Weights of a small GPT-style language model, trained from scratch on English Wikipedia.
Size: width 192, MLP 512 SwiGLU, vocabulary 512.
Architecture: RMSNorm before each block, tied embeddings.
Training: a variant of Muon for these matrices, 129M tokens, 3940 steps.
Each number is 500 + 50 x the weight over its row's rms, rounded and kept within 0 to 999. Layers, rows and columns count from 0. Numbers have three digits each. The size before them is the row's rms in percent of the matrix's.

# layer 3 MLP up, 512x192, rms 0.0809, rows 258-306, columns 96-191
101:455576498453480548513568570505505467482515538613439485552529471450532574565444503588622441524441456483612433577507488562562483474539627510525564539381475482488501500430483425424515515463537542396447518490463509513512593449501485648503540451503498535515484509524456519491569494517547479516
092:527485515382549378537507530527496437500484530621446481528541471583489541421453466494473454520469445444498558559540513510468481521392461569524419516508479465418526440496492458455483572513558536473526547558534513522521503456378566497509496496440539516523424428496591484568492525643503501488
097:520433498531570499551503463492481514511434483500475432490521465455464559508510531559598491491549482462464576521530565471492510500496355549550479562493379455494520477452517519439425472539528598482551591529469430396542421501532466505404492427524423427495490439501552479569508498494522618487
105:528519489624423498544376564489527436464575520551476503516594559497384503459476445420474472518540413520551479525466541502428407595539501565427477574517541528567547488444536473546525558463559465551447520452386520458432514441488602555480530462526570532446513546469492438464524503533565639495
104:537516528498508417433493563558470538530483435568537429541532540413546406602473498530401375558467491495438534516547512500480526554490460560463495472582578540505537539550495521529525526497487485450382503551430505560525400488508510487556445513487371531516451456543485553501564477484649522436
099:464452530500425512454383471624512547489480468539510535486462543487360494442483505534568389499462511496497577483491434478528486570583527412521481504451443478587473495495521515506485558497551496435525506380503522489556514546524509579351533477448492480423472466454429495482555429495439468445
098:574519509525474564517470464477480511443560509426491427476503473427419522588543501433535444507537491489485523483419440474465353378448538497519547570436463493562477534501498500400531499366525483563436515492503485544512571496513469403477468561548515576411512575483473432509376456404489434527
105:553496451473463468477504444507577470435474536415487572461510484395554455467540488445501425638418500477468484498571544614604616581511369427498459529469462475520410548525515503524466436480497484539470510489455532543465497524497441518567546428509519453435513607434507554425474519477425470400
095:488342509467519467522574590477508531411450456529526517468541445521591528665418498403527567509492476605492445533482536462510485467528516499565569482465443520528497570549515409572468540521508416445435461394573494485552532521477490578470427503506440544441490506602479542511513523499444435505
101:444512437548440575461490497486551469538517502588483554429493508549455538458503470551524460485469497445510521437539430438444483464432585493567430524466485559517419561473550482459547464469618466468417445558481422484482377552560500506554522478530416519462514440523541549548419493431489574552
102:500530457564486416485519495558531453504444391460536518499483460444471542480523435537540498557457471534428514494529474590462382463438551475428476512583641432519519483555558475527389617442448470458423488493459489569520426559514587461513459511530530569517492560396419494447561469484398551478
102:520618518509574424549560545504502468494481494513565572447469491503512440564605465452496459484496534432567449457436501633440413509576521523496436499484471506609602565504566515436484515530477468514493421537482476481584460555593529520532474406464514493484403479508524476480412481538469519484
101:479503451489576432509580545506487483474475538563523503559487526531462538577543473432438535657581420514504540454480466478467439464509493511410550489556571456507486463447573461482479548456489502515490480427511511583548556533603480431463518446442486508439449465562474540432463435477452446371
098:480477445509443492496511611348425473480446527460547463560551514566551577428486495492500490541491416551498467520524525533558552561473510521492588529569490534523559412604411420511472517479518505511493466542520534472413530456521423527415580577456417547472474465543505520526495549551468458402
104:550599480561519605496453445512522491458515522509530438570458431489603523574531570517502439543535489494531475524441565526554489426459471513484579490562528470515533474509513529563490594490461435458488585509497542498487521564456433466513541467520441572493525509487556470560482395526506506445
096:599535477440511508581475433510539552490527514523463470473504498518495432498446466486517497499518468575556470548502530487506471524567516512440468569500600419583492524475535570483541535484427610484511460558479505466424446450614609626492475548510551418590450398462487531499584488547462412440
124:569493554449470433517412615480503544492537472549572442489519495527536512507430534451478507529499507375508520536475495560570530460505503478551427566469511462541498408540448607561501573517511471438438501524504563473503439501586568412498526520456489512461468478523493557498442530431461432529
093:511509445452514535488496443399496543449568484490516455550470402428572429417497455423441501477490521581463482566524507466486527533548493466477571456450441510556525465534430527502621456548475607463535572502553595518429432443507548563517501493434432491433448412444557513577549480475485538446
100:492632578561495505504409542572550558534444607548444433469492516468416473511494477439484542479520493530533487527445542560430497527421514532496530505458456503511565483511567452550525578472476520538524492482537483533480525488569502487512444365516380487499539434491589399519512533529513527466
089:467532551531522499471542548489503492495514469500419362477520471492425558487505558414510445510517597458583422580524528449495486605420446470501463476526528446495505545446497488457523432362599483546446495541545458460533452501420541459483524664510484574471495436543450634407394496502487475515
099:475464463517452496507470366557494532577551510570490540391453536612510592469528562512562495427556452531619577461468554487467571468530519556425468556561345381478512495569515549543552555445449511500484500506591483447463506413439462479537515500533451468473518570483483494457553491475486471538
112:494470419537532530520484531525569458513494524426496512551519536495457513466517458543556537545513523530571384600404463539544484519518436531544565578525608413595476487507535538461465464476500593461440460493547466484520590544507409477483542524586550526470538522458511541496467457528515613511
093:526508471536475574617579561484490466528471389496485453447551431481472389506539554485448528454499473569529489541575516476417490452615438527603417490444570524524561444485467475472427580534534451521464460471471488436533504535488480565457490515479505515423465386637475548486422545485489524500
092:506410572500499503501519440508595462398519548526448468480576585453487446536505509441412509499502487525487523563482504588472552485582457522464468516542501442541475481541484530450455516397415560518489477443488426530498455518487547594513478502599547505453503607489469506610489510510470546398
098:477455443518467480470443426472534512552503546486546494438427501498476525429558545537553547522486576513444452501512423427535550526602427462537450443523539513403482608448504586522524511478481495527442445457581526452550577535542468542645456530539534545522512496462618500524514463511469461496
097:531443495451573434535488391511521515448528490492593486514430473398540456560537486487581513486458569471577526556483510495639521555445470538553586517492516409532465375542554539474521437514577481497417435437541471479428580479520533516446502472594488554520554527460527434491434567491569435521
092:506496434489516514464573480521481424467464414455567466515468562569554541493486456512490469525439453455394536431510485447554514564546569545523408438532501473500379464554412503544445526532454450557459489475512502553547448520525485463466547443550548539501580547491459516606554529573488490495
096:505509507502483530523494513337423552522477454455405464491417514572610540478408492468522457452441510516548489440530473494593473511516580518541524551499499440370425509542414506539471543423498522508516509508519450447470503461558465531505483561494484497427522493473536487512549440497424451549
094:613491532439537448486472392546587556518506454414595522475451456562547429484542480521475445569530584404504517533504392497454435490367464459438543542531532435491418507537555537599497507501466471510480481522418496521558483486534414406396509476466432503518373598520432544496525491509432538466
100:605490424526426532510520502497435486523545465615494516493463617504469445502515474545450555495411496546572507498465565534550526491467429448412491503523517519534598437399510408529571484592473528445463537528422506546389485466515492562455460529472488521511454488530415506486523595618533582504
107:470445604422574529560433512567515533529502514503527494588530450511575513606517536454579465489475457480364457538479502553530451549423469542536505533508459468509399512464496493609428487429482492508550453444511519411480547423522550484413557530546445446545530355468508442569519555604474477488
103:565512547556486484512432518516534534452417485531469489449570485513520505491523471576365507462521426505486381497561515490535526520413571409430492461486455571562516498555468481474563515445470457489555517555464526591541469422505495523523536548523414581564603524532487577470458424512485439429
096:421510504540431608475399439465486435469412495558555520482508482547569461514505417540509543526470440475505495440391449537535455525450546473541513459478546471507529489516508494562481492645446521417559504493450475482499479598531505540465491374509556513433527431429528567436464483558468589519
107:466475618491549519518594579544460491498504469368574472552469458554538501514530478461462493541577493454571536576454487572532600559462494488455530565539473555455559552463513432479461515506523430469507399455424384478533516571485548502461572466494374385500528432515511462529404529533446523532
100:483544548562481531549463426428443447531516442534471572437497408537490503525440550469440485585553580488515580470501527437455377530536478495521540451508506551489527519562587491431402540435482568536380479438544507517514453519469421465480609502456487481522537540438555513588569426504447485491
100:439577498530477550450490488513442436553480514601441525435521546484573543501392477494419464466453502448473520542570521580551497468495594507410545562499403461415521529461553499566510523523533548500414545449451515455524542471491550538473577547522606465485554519481490606436492435589515536460
104:468502556477423549501469513518569540470561522478484451517537556483493426510559497480460459525508512482511503507488395416533398515629562593519497492530535531575486445454515466484514563530528410454433513470597463487580493504403532423529499487499522438535499534578552452449562398427508494480
103:493602520424602448595487563448514433440476480560468571546428480560540430482492429507432513523416463514525498517469503442523510457498507497548382379522470576439493513545478529509529497517541612556532550390549511463456447547504393527520524437448429388498591482537502528510374507578503507519
095:385523566548479490540585406502576550455511465532465492502505511469535387478457422457388535466569439522474448488521498510378501514570486516438558536529462477441530460464572543379514557564516414459509562460502529495541460524516410427469489515536430522513536599533375553445460435481563585533
096:535544534526528546530454471454480612434510495550529459551529442419552397594467460470506489493419618467558447430374477527528432415503413512537525561466464511596568488460482460521497486446520469436623485486571515513419459505524592519468577497493481461494469426429563592432452518572441512502
093:476444510335566509392525539453504522503463513544498450524479465445489449502545440456580496486432529489452477525476585460574529538474427468491517508474485556555477510510483482526482508565451526466480437559467573537515428522516535473533443429535532550541505518451539480431522504542497418410
098:610424496460481513421508478502489568465486469527478473465500508565427529426479509489563550455508472503416447447512536581542439553467570419488495494549563541365522618516440500475483509423498477496511455420549504520560579490639477461430472449462539514432441521486567471522430554452548429558
096:515496466634590470507446549561453435493523502497525505453466551453476554443523562535482452545493436568470497549541484477502514515440547459529511502469482463502530439485480495547555413498461448427606474524552557531525432439483574521583513438558408466540535629565501425528543457405498486502
092:469458541454464454518465513472611544485514437555569491562545377575565456538510545519503416525492490455555579466478463481450544508425471446471568532508473501589439523558475489564445495491398493489546574508470472489481517473520507567436500391525479538495614491445442441452455477487457463566
097:525450436550491364508508513554463483424522532488437481534504553543484563561589500515555508529487582525545523456516532439527484494469497451556474539477505466464508527566440521494422538473516535651477559536545439483511423472548489373551496505565505545537594521612421449541590515526554514543
106:538497530515441508532474518519468594489524583507553465479563536462593569527465464447474449504441432538390391559504444631398530446558531429464455552519524434423525510506526538500482491516480471474523494429477501464507558567590466392514511558458453383555477592501427601499518517537511481518
108:514481517466508495444547569418554491489522464515476443563546460438493519396518509484454465566493516463504451538547417543517454498365433455512485463541551474549508508491432476445519485480563536528513557522491451523503485543543469524543564445474439557532358532378460473386453545505554490477
092:463470532428422452566528522574519413454509607539453426473423559496460483523548535505488535502577466498560413554492504558443532477577554481433455546532464513509478430530452463524521580524403430480533468504449553496624565519471514459539621424442505563511470572462447410456530446438498475525
100:446491511621530552556402464458450520543462544512553517469406529515488514468474435430514528413556540596507537465509522627480535408485441452539502486499513513491486450443515532568369591509513439455470552497518508419450581459441477474517434480418493486515489495471557459587512507492560519465
# layer 3 MLP down (transposed), 512x192, rms 0.0271, rows 258-305, columns 96-191
096:554557495492366646497576447471593513536526475546494471489545523463469520526532433501492529445431464436507512438486573600448534529503510508578588513427454518560465496443426388488556497465450476474530473475457514590488577530483476568511513511538491560587538458514504506509505491470441509462
093:418352516549504530532427467450598504601489441490510555520583516513480613450451448557492536519545537435425546470426587532501556523520567436453499528491453519478549505472461555498463502519495609517541566449528432403513443526509493478490568422359536569552398466558551519602471515484416529552
094:505520446514515482482409525536494515490489421548543503478593477435546462495581509515541494449522467442432514484512477485459469485549441484513380408552508542477399590528497496514570532494519523517464557507502541423473448434502592510618487427469496476562445549536628596495620504490484376604
100:467502400498499547515414533474513506463577460501494536511519470497398510409444490513509491594536500601469513484532525571514503542469515592492479581453590587648445541444499556465521535537523509590482471471433495499469543398501568473449545468548587519403463524439505507453557451557526578502
096:471513509493432603620371444498465414425542528439468571514445401552486603533550555487617538475501466473554559495496427584527586432500510421438587549493432505497434463489559506482503585512439520514567518512576468490475540564515467483449572455396612459545596513495566513512443543506497588469
102:530594420511376480553460491520637509553537500519656568525530580592537551512475464531502467513460474548430526498478471560515519536427508488601535455448569441436510444590459416473522507463461462556567515522442548482556491466466484574537515521533555499389450505458493491431485605444513513418
101:529443447515597549495498471475538513475476513540423503494461558542552459421406441498557448488513560518439517398502378474551455451569614522552501496519488491547559561456543540456484583443488492536495495516512533557513552504447469517375466499585496494557460439598468556494578466429477466476
098:483574437438523556438514560482473466505505550545448533536515587421493508472577529439528524432544497465497494582491520401408468494534615555528463420526479605476451475435546525495556547506469480467511541525427542493381506545491443485469458484450498529526461428525475567625472579469614514542
092:397521526529442556518557467488559457438453524455458604441563540542429487475461444570431511476504489473496495482528474531518454571453508493498562505483556478451604479403498474536535566454469511535541480515638581476548506502546574555560499465527561554520543472477524664496424487448473534447
096:483529449435474583544486557467484439462546454537484573466445497534446515514531478523557493486557438531519484456569572479345498488571499494480485455501518496498382527491577493497489475516588438581497547522550394506548565516555521517542600453487468390442453438557464471500408374491471475595
104:460549497477574393450432535425522455466492407364494538611479543477500461509450446572519406523522514500441548570522444471490546476555551523449507467637554468592479542551397474499446520459447423423389507488446538515509423486490537422460579606532438450455500537438504425485565528545436453471
095:506438469489430584468432481487468487498446514533464426479529527485451508432408558496502505518538472444515504469509564445596545471481444505469592485560500564450422485410455440563507521514544548565572564446460510415417509491386499471434562539459465476446528600533467539517574468443562495559
101:541576457537514447560497419413490594461518562508493479430411501442445451493385603571536537511489512527498548457464516475596495386576446494555545469605560438442515536554453529497475602563496534502546499561538545437513481601418561457495582460568573459538576559412523522554583455455516531507
091:522576496611486532550432390526573522535473496455457542584489469438410453547533478507537552427465506467522550503412556506464543445530532493556431511422511511501451489421579594528525490535572421466563541532506545479517457540560544480532493403555490562418565507480514444504600422483515540555
100:494502412498562537544482544510450424448504573431534512373523599513395464517556468610504487520583471534493474432465564455495467548494626482577518569385529516482578483463527554468524522499503472558473435517529515525534445503528488541483511437540463449454502481439554480503505526439571471554
095:545513552473470511397434557517467483522445548499461502492514545565524475510559477566468551462598583491499501457441410422550563494489441545451497520527539543570438512526385551429496528550487430448515497482518510524539454483456550540589577523526463588453490463490538570466514572429464399545
106:500441525519469469525432512524419522490502497546535589512522507493547537477580537475489528501520541486455528506366504539444486446544555486506426535461507512548487350500504529529494528529501514448492489464457506410441398395516564519460423476459426511417578520513415471451517485492477543499
094:456420498493409518599609570486562404541558491526570542474572549463533537468526440537433563543460434500551433582485439470512469486444478468531438517494525429514499458409651499395574569496505534583537481465490388520526513540563532385507516454525574445544565505542500494576566560463479550478
099:461584538517444527524545511508523504597366542503467486523540509437445533472489576502491577515469480434492500480393461567472597466403499532544538525408431525458469468497555538522500545587529513551554527527490500478395473527498513450537536434464522519488498427554603393535499529491569522498
095:537483443406473512443524517569503503481522616548489535568427498446515458492674463552492508583462508470442530416437555470553427492520588518493507452403592504456517495503416464544448473470394517552503469462502622549591520559472528511468561497441514498543489508425534336519543544509425452460
093:520464452587516457493559432483453467463571454518497530490465560580458447516456471429496482450510470471581512522467546463481536391552507486528550469506467572585497486499535551528470511399423511599472491470466587477464454588452454533630558502532497475535473580548495470445434529486541601562
106:496462391513630474543476505527517508534453466426478541493507470542437537475453477500544508538471514587588387498517425535450509551494457614614510520490538418578485467499525465462503518553389492454451472507532492530562569535540399512439453506548563493464475481401462475468517477534493599458
094:505420505502461534377414419523499452466503502515495510476599527525525598459519502522529527565535469542550525553455455432586550501562456452495570476547405456542464542446483534477508560570569536518508452604502463491549472486450442524440423601452480440589505584412526475457541501465460532563
094:509550507505560573442555628494400490634424389506573531462507412497531449526486456516515409486553473450509536452528438437452445474511553457523576420556573592492452578473554473513645464584518442435556542538496508473451467484486563450428483510532486497527480484462423436503466427487583473436
104:492500447492434479558458573455514479509517523548399436447459561496493512527531511475514460536512547501431464554554564515489474468552429420490426524579511509478450586506527534418497502524456446452510553566575530463565558567517401578445475484480542487456420527551544494478552491578534569506
096:461476548468540494470442396477514474529489570519498428501566423377582517589494407566458472543491481502443548418539581478510563468473519527466540452453493611527478497480545540653523479565519492447541477523516527396465542503486474440544492374496492588534538520430490484441422512555461459497
092:470580536464488493511588373476480513557517471574520476397584479493502507515397521504457577574556562563513485504471481557499464513578507419484494511504490543492446509543572508573602579453524477492471520529498499497484499566408522550570534521502467450527460457372448496556452486382546490513
098:485458515575468437509471416487535549440483490440550464468580564368466551501514409503525485469496537475469436510501463539529523467545408577428500551516505436519479493396621486511438455523422499566604507356496425580530567525422518453555559448484420426509514542430539550443529515528519495478
097:410600478514513533484410545441508538410465450531480435483472487431560475508559534524506462459410518487432461393494524536467553493561554480422488485553509409432472401469525430455467461529419514460495477508528573544582502566514489573545431490526549537605613433578488502515495520523517562504
096:429487541424491447496547530504559502451464581471478587482529393411501469527530474429492419570452566456458474551509449520477488592514574533562467507475468459528516509540521560531463464456536473445422429492515470501496519581481550428494490512581515518595592474499527454452520447435506446521
108:571464551526466534480439514504500512569479528479456471560452545609511388554505484507509464509465516593472451470577412519537449472551491474568475530430433519555483490537507514416495443484541447482496492539523574560489467490593543471485501575473566494523486486555516517499417487494529663454
101:395475547532523566496463543537476412512557445565434515488478456503494514530523459525532509493495527504494561438497529482644601438548490504557551618456399495466488486478537498498475435547524458543517452490601542438534348500529510481422529416485580457561478538505560509397615480457449475585
095:525549461515470544458451488469488571457593458430510556490470413482500463457556607494497452525584578573497462440514547502549539515492560516403509484550368467512454531506518497551546506574564501440532591419469524599491376461511559464557522506530460469502449554654493597507469489494584548447
104:452463511501484500445433529477480525465506424591499526478554600541485526472497480468500600487525542559440513460501522458507482500587434523501485474543537463487389472483480581502524446443517564496494528482365531592455565460501442469495428453443561595459441487524537516560510519531487439368
091:551548557474503497497450541618500502471512540457517489502574520469470541470484465525502529462597384464516389469500467548540658439492498541563460545504532443479511511468432537508596459513568405475547531532484472517460542435478599538533356502426523507511501476545432510484463517509491543524
098:538399512501612509463505432506530626409574528457518491524449543538457526477498501540572478535495473452533545483545435538425478533561362437538594477449617434527500426489413563466451472506509457433425440466578517531501505478537461422451445561540503548524476512583493501478524523493458499473
102:524439594481493565448486516583531487521487436502471521583493477483504440606528434447432515556494389383529450571556568491470514559548515545542577529494500553508523500551489570453485551550505504488403580574557460510539528499477539404481554539433591380565518489503492505491516490512544512448
101:480560474449447435503566458459553434521517607433589607502527570529510541616586552444522514484398454503501502504551462503524515483406460516464522551458552443511514549558471477439461474561509468503505513472493465465408457513543526439411470569561412465537511520549515453499537453444463413491
098:536584594493596643418423448591465527531500417457465526550486456443578475436492520477545491538534419532502450408525475509488486487492478484548619487439476519420527517561429557459548526556505433524479606544554489507474434570409539539516524532454538578459532575472481513507492568490485414513
092:469470539555407393546524606446509380512453487522498530534519581598431506456578524475523529494529446577457569550442586403467522517551535467461459501547503549477445559568494481454502470526547540546439412478555493439558564445472397535494479430430512437442522526466414396553549506489556431479
094:487518498570432541617528388538462477430429514451479549515487465525572459491425454517457554473495486462490564482499381494419410523513493535558520431561494430487489436436595557453520522481558503495519525501526432511481546470512438537467479513536502417482542456486447540607496526499491606544
098:404516453541642473563553532508530466518451442529497501519487535415477452486515475544509373562375511517539468419541440413535520508562461583545558497435494503647489500487531424469517517522479464523482436560487461453505438528506516488497476537571492468454628436512533476508504437482495510477
102:507514472511567541493562433500472526494484457424546558448529507529493518479572410530492521496558395495538478473491523447441494548552511592426473472552518498464452523502526433452465437523513484445423505562441478474563557455470543459388468518479502460581602386636553479460441578544510474474
092:575489451494525561545478339444526544563500512557499492463489461471411484492458427501440463453520510558453474474469569533448495529536483541557465499411577425472613390509552548426402556453501517425442507505554542440514468478506478460467542539480576519474633464541500516449401496524515546542
097:524517553552501447503567409477446406526487543569427575441555493555442508409510504457534530505552535482459600526501510560531501425500583437462498482526469429573480472447586407562497446481550577529523464483395542471487484479446454520520488455425478560518484443452493495516512433504524507482
105:487473416488568470533494507523557487501515495519506514610442483555487427488491553534543498450551551521446507442480537502506482513546492588422524520360498480493468475458535522542525432538507485494410493467462385525519492480559476502483450529551584481525489510535464551536552464505454572605
101:503491481482581524504436478566449494538474485559480589542464556569442505502471521465521487383470521484540531490484583486539550546567495475501577544485335482432454520512530547520500481504456466488446390543509488486523458420391486560388476575485520476460581550550483462606516483497483559516
095:482456629449494496502590430604532449474519602536487452410498508446533530574468537522489541484560453525486493478461518572538484474512580463409598537546451589487460553463414522536559443541494448509582505482517556502595541517413487408527632504425496531487398561469382468526546494516438480527
# layer 3 MLP gate, 512x192, rms 0.0807, rows 259-306, columns 96-191
088:485504511401545474518474521458519455448501593464462481502505465472524546457493456540458530478516446428493506526469516646465529471572498643529493489527551509454490510514521481418466510478409444499505494538442434434523435444504583531389533494523516457497390458544556471505531585451529577491
095:473580544551583467545568529427497530453501540507458459522554506532502468515493439572443548457531569503540501534447547582446518440504460491545585614483429457529553498478463514463487499480393527518520529406479411444537465513449463554462495470500539455468513469487504479570428611551446632504
096:518489404470529467510470471450494485496483414497580549420499482404472563499488447589497527569563522580522514412495483524411493451419529489538548553458564492468507580579500472391516466478514473581452525486595476512423509443540424442470569463522531494525487519516447499486433431464341434470
100:510503505375531590500539388503487482417510515443483467533458503525520492433433423421569555408544428537610492443467518499536522480569544496525468466439485492514478534460568524446481542540478535480514468512457539471505566413494476442474577551480588454446528484448488456569520527528464525561
101:437451496595506573417523541480460503468543511639462333528420407505508450497543498515523520517464523437542524470514464450566501484542427458475476520457410648542510491537463424497488527463527551499507484518498528471404525525535585495457561441490495519562483432473487549571509440511446429495
103:517529568498483591561417563548559428436503555480537402496527499443443545619599483465459542456460447415528518539456507459477457470382451520452584529464483484518482469494484410437507427446546482476499518511513452550462571542588453428598505548532511528384532546487501448513356535470496491556
103:508471527390485496448521497479509530455488541578507544534468567455508501457520467465454582511496478456538480527501470448453476480499567477517443472463527552459577433431500499483506560488452435474415485501494553486428534525349517514503553478398492484469495516492596453442504470461529519538
104:491485436475518528490509508599405494522588595499521431507508523458529465543555491454513450457493535487520499532519437517583495493529487525563394508466461465489445497521489570486520422477480495493484442554430433548438533423482514458394497546502493465453444509501528382517554467477563518549
102:582477522432466516509489444520498501455553517478423486574552575496515475427508507532547514477527427573523484597499513470491489475523504506541434485429481490441486428556571514542535522568398518480545477530585550384523564419530492477592504403422466461525486603519436522416513530519451558541
101:483411509626470513587570486595512590550466525532519529529526464543485496459496525461500470488585449572536399470486466593542466611523499459417558570468478522453603567519496460515446555547608529523454475488514463564460416498521619500543410517484556573498448533553471593527467433461532500474
100:542485454416501509586450516503516501495506476487512594544459555492442461492411482470503513549503541458545572512502499511717457501560477511460519588495508530522451455494486440559509586540475568476464573556461549450454469516508462451442464511402500511452444542529384518428540504386557540536
100:510533481430466493553474406446462502418480569406442518467498512491556507502496486580601480433499533523501516503456539569519554386606546427579495500526449487417499528529490523498500526548462467545537518548475510436496563496446487454570617523570566431511509518347541489527522552514557495499
100:481500471461457483531514503477532524498444501493461560509447428532530512527480517435416564537481498557399438495569455469524532472381505476495516444460526446403512442549447493527449548481489583443488496439545594449511481495502538510498449561502497593642547547542595500508513592493484498482
102:434530485476506507513524425556481485520405503485579530462513524453547413498523439513507496443487596498535646500525535535439482629584528553411471557503571476528423495445425478482500557516523540559442470501406483504446452492543526538557524449545512445538488453434491498428491533535644542478
095:530466465520549522511520469497575460434564515459585419462443486473544433485474476479562462540564478509636529460471606526432493503564605497555397555530478492420560544435612508522533489534410561597536460556502445434412581508505490551467430562492551445495467447398450487394576448532481460471
111:484536533390444400513493589530509626470499470495519347518442493508576547512490506508494539497502437422537584567486483496499571438537449521525445484470571418513500425546477555551593494438525531426520461551495484576462539528532463408525466560489504540571473504500471423481425570501604451486
097:420464605557423574478474510582583437543513537528479481489636514531481607458515503499403535582561459546549498520478468455513543503566471533506492561567506428467548521450564542508489577513475382390486507501414525532572561553578499459410552504559529472484578593634420459523486503547493520543
095:488586543438497586487577473496510461521393484512542490497500467549527521500555563578540478575478478433502512472491403466504514408439534483538502528407516536484464495451495554475550499615547458488516505496474445530406520532458474514488512545545616507498486513562519498527462617520547493482
094:487581571620486532498531484489524530498494420446456459413568502572443502454370603465473446496512580550562509574528507506476567504484377459485521466464402559456506535510478517438493491429542523496557510570521387459479492437498490494458484560473559499446509513493481651467436522408544490563
097:568445428447432503535499488537496536491559599558464537498509514453472510555564501479474588496525503424489457436458437522556544489504590509488556572472558399474473537506431464465574454441506497397555450512509524440481548511527478421501511507353433521527574519573460566518553639474511442438
088:493513570409460482516554483485622551509558474538457454567432513511507447512453541536566583485422547497577564468516489511585551455449577447437583558527433468438542539526525488476477532463564526502464483482517530456393485386561491570578492499505552459506534510636549396475463466545570496515
095:458486462481490620485498509552585553458468487503494489461527431424390463428541514488442618519546475466546569543508513502492576490505424474498519474482429470480528517412424568582529523480537527486551444571511473369484447500453474622556469546496463468505467501577547495456582496531495551492
092:450560467465528481468453467513392509545389471511446603530458391531479541536520536496577532571534537629563523491494579519520470485420533502496547516511542474518489534446486582509484487421492457555516558540492472506418496407552547453526481462490484525507480478438397449439510491538507533520
097:560515513561571442447503438515511517447497510385597527450481492595505543441499490606523579403471467524545436467486446472473604453533558525467544466455513482492539444462440569546510533457571575554448402454475471583527483498496568465620472576536474507608548452421500483476514545485471466431
095:401448494509466490474400523569455465459465485516402481506588498534557488576533431490448485512421514562430466526390489440453513493517501449525537507487513550500559497485524486488453505525464519453629455632492530407453536491442572453486464540435483527507451510490472481547438509557496558489
098:549543513529450517518464525518526469386492575454498522480571497509527540507580562452503523441390507583561419456475451561493578430464446363429593571437468474543526490448554412545487488487491478579548590552547459520450587472524518429549457484516553535543426472491509449454396497457481477543
098:511538491460510507496536502383470492476544565604375550519438592696568533491531515427410519440440436514563575516436448438486537475474512443557554485510504465457482511544429451444529490506518533484478490576612477449423407437599468508520491493475592565463517535596528527466512495540516539528
102:491400521522511532484494449551559509588468510528544513501593522489355575516466445550491544540441512502519465516524462523480546450438495498523579471528459564594501582537469584579510499371556494525520516609484392517487496497477516488473608526529526424511473483455579497500484403493559425433
098:502523532561532502458535573486559530460430485520472528482508612500454514543453421440406476564526601543493489522543398558493498519580490537402537548529496548548482546601467487530478459497486528493529516437555417566426500517474560497559505439448478399503494505557484502495504569454512520613
105:445490582472381531489538452485505572468438531548492572471466499439454477559517549557512466569596519520535420522442510505488495553584447531526556576475426546537626490594489516520514466553494438425553460464473562468519473470554497434464400475437497521472450477485534532392438475543462436427
107:458492447452464455460422459491537459573487514480483436465555571462520496424532537517546481460441500551573441406471584582508524576521534507562583568429508482535492445555523524566472521559476526638508525444528457459535465641532492512498589486534562455515528492496482486547567427468408536583
105:519440482499537532505524552540444533480582440427478489509621547489474504460613504518523477521593561574445503530443493537585529497441524538373475486499457457546461490506574531583555458481560532428447494552458506489516399461456536472502529557551502494554610531580603540480478483488536522373
105:520472460516524503581527469462509459470526461433621552499487507524548431513531516391493572422534488504448451452459503457513587518587466596466567549542415571475572515434542489556508426485565541555519519537379512535517521497604593483514589402457486469486520486523490420491406491532499547386
097:428520450483457474504447524450460533546519499442494551576460467517428482461370539379416525429488469549486514496499584516518497517454538459488494396527474461546514472551533533406403464429483459566454490441544466520518464380398416519489592547473493561447448572478509535528599552511419478521
100:504447509473486580580476475428597408536576500475502513474462444517559545471541461494504514400455438519559546449473523470513560530530493475680502433489476569492478484571504502467464530581471522388399503514534486573480516408427407560545549490497465500518564446533557512564517654471594588475
091:444477498551541507475469492538497548478421485553582533528425369483505538542400449469506525553579404530591417557521539574458564537413458456512454496431488514466567535615532514491489528536412564475486495535465466601462540490546521533463527517417483522541545486498514579481456588563561597480
102:503477422431478455547519502575514398481517434481543428540551432566565532571515470512539552446458530455396581486516498529564516501434501469398542581472542525539562580492528540563414485559487476424468516562436439463514512563454433445472556550550548586493484499499533485522457519447544504478
104:569508547427521636453408505597470523466490467442522534477521425484583588401524534421545514496441495603527510470535482484545466458555427563564599536391565558498496517525501527456442576584545488535533515506550496509485467566492552464532478520432589506507568549500521493519533561466464442530
089:471442418484535550559533541485534438502567470496525477510459553493478485447599627525437529524527467596440520524508490496514533500463445568569489530480521516531559481517534506408482597565478492480386443460517543484537547511441422526503512481520537527623485570515481477442504566475577543564
089:582449472537518515559577493500340554479514401445580544485501372505426526478493537492480550467577542479511477524526414465465496452482469524466475476505528544483510570491415505474496495469489461566530406465570411463444473526465517527494481543436384375494543497564445498524464520428526526573
099:552549519495474444470470468578494474479506418443482471567465434508520514450558442532450526435593518513569516548488557525454500581397520514472522492575539455519467486524410531535455554545573526498575568451427473448474489479526476497561540558414486475535382534592468492581465490485588551512
101:539563476460524552495542527448543553493488420510450565483490485466485489437536450467437528456542439451516494487524477482437514532479423557372372472477495564507501577480550484447519494533478545538425478549427463550593607501412518456405520551475553583512591329516516557462474495555470514489
098:489505426516440596573486542540518466523518415530522441478478483520578478522516547455504507495491449474542577431538486538573480506449497582513522521514419549505518590423459484499472486447535450577505552507478489581519502567495495507490501534543572411501482482533548479618472429346531395531
105:526515394537421457590531519463494528484528503532482390582516517492443516580484482512443623481450452529554458440521504521585502488544531482553535571508552515518507507554523471431459574510519428420474458498435521482503590516570633559570484521540538553518598539566472572459615527529468413511
103:505529484551568433527593493365495436501530528498455481454560564551497446512502462490537487560588511577593538478476548522411536480579496584547522473438452662516571490532468501509518479543425509522512388467488580553474541443482491476515469460513460552494428447508447486550514368439454581478
105:532489480420575559539430484559537458501567442438488582544463458448516469496434408385524489456460500453463581513526524564488473496448568438513535484514435460518418600450470591452462468449481429478401440554505543495480544478367529565485535590563521456481467487489476459548462531471533448552
090:532564438515502468541425616461466494501510473506519457553511428568458487494549440466573471457555475518638496516541526439561471468510530506574447519440450466502541456523594513454458653503448546433429459565572471412491503516475477408516472475431603502477549479586526435456467484365495483544
098:528511559490491521557482441474481469374500486532469523448567414512445430522532536440434433507503523467444503450442511530468515490471485555536433518492473458457541503641433448562549547498520519476555566524437551427472368541582530574448456480493529573500452484488499483499485556498457520426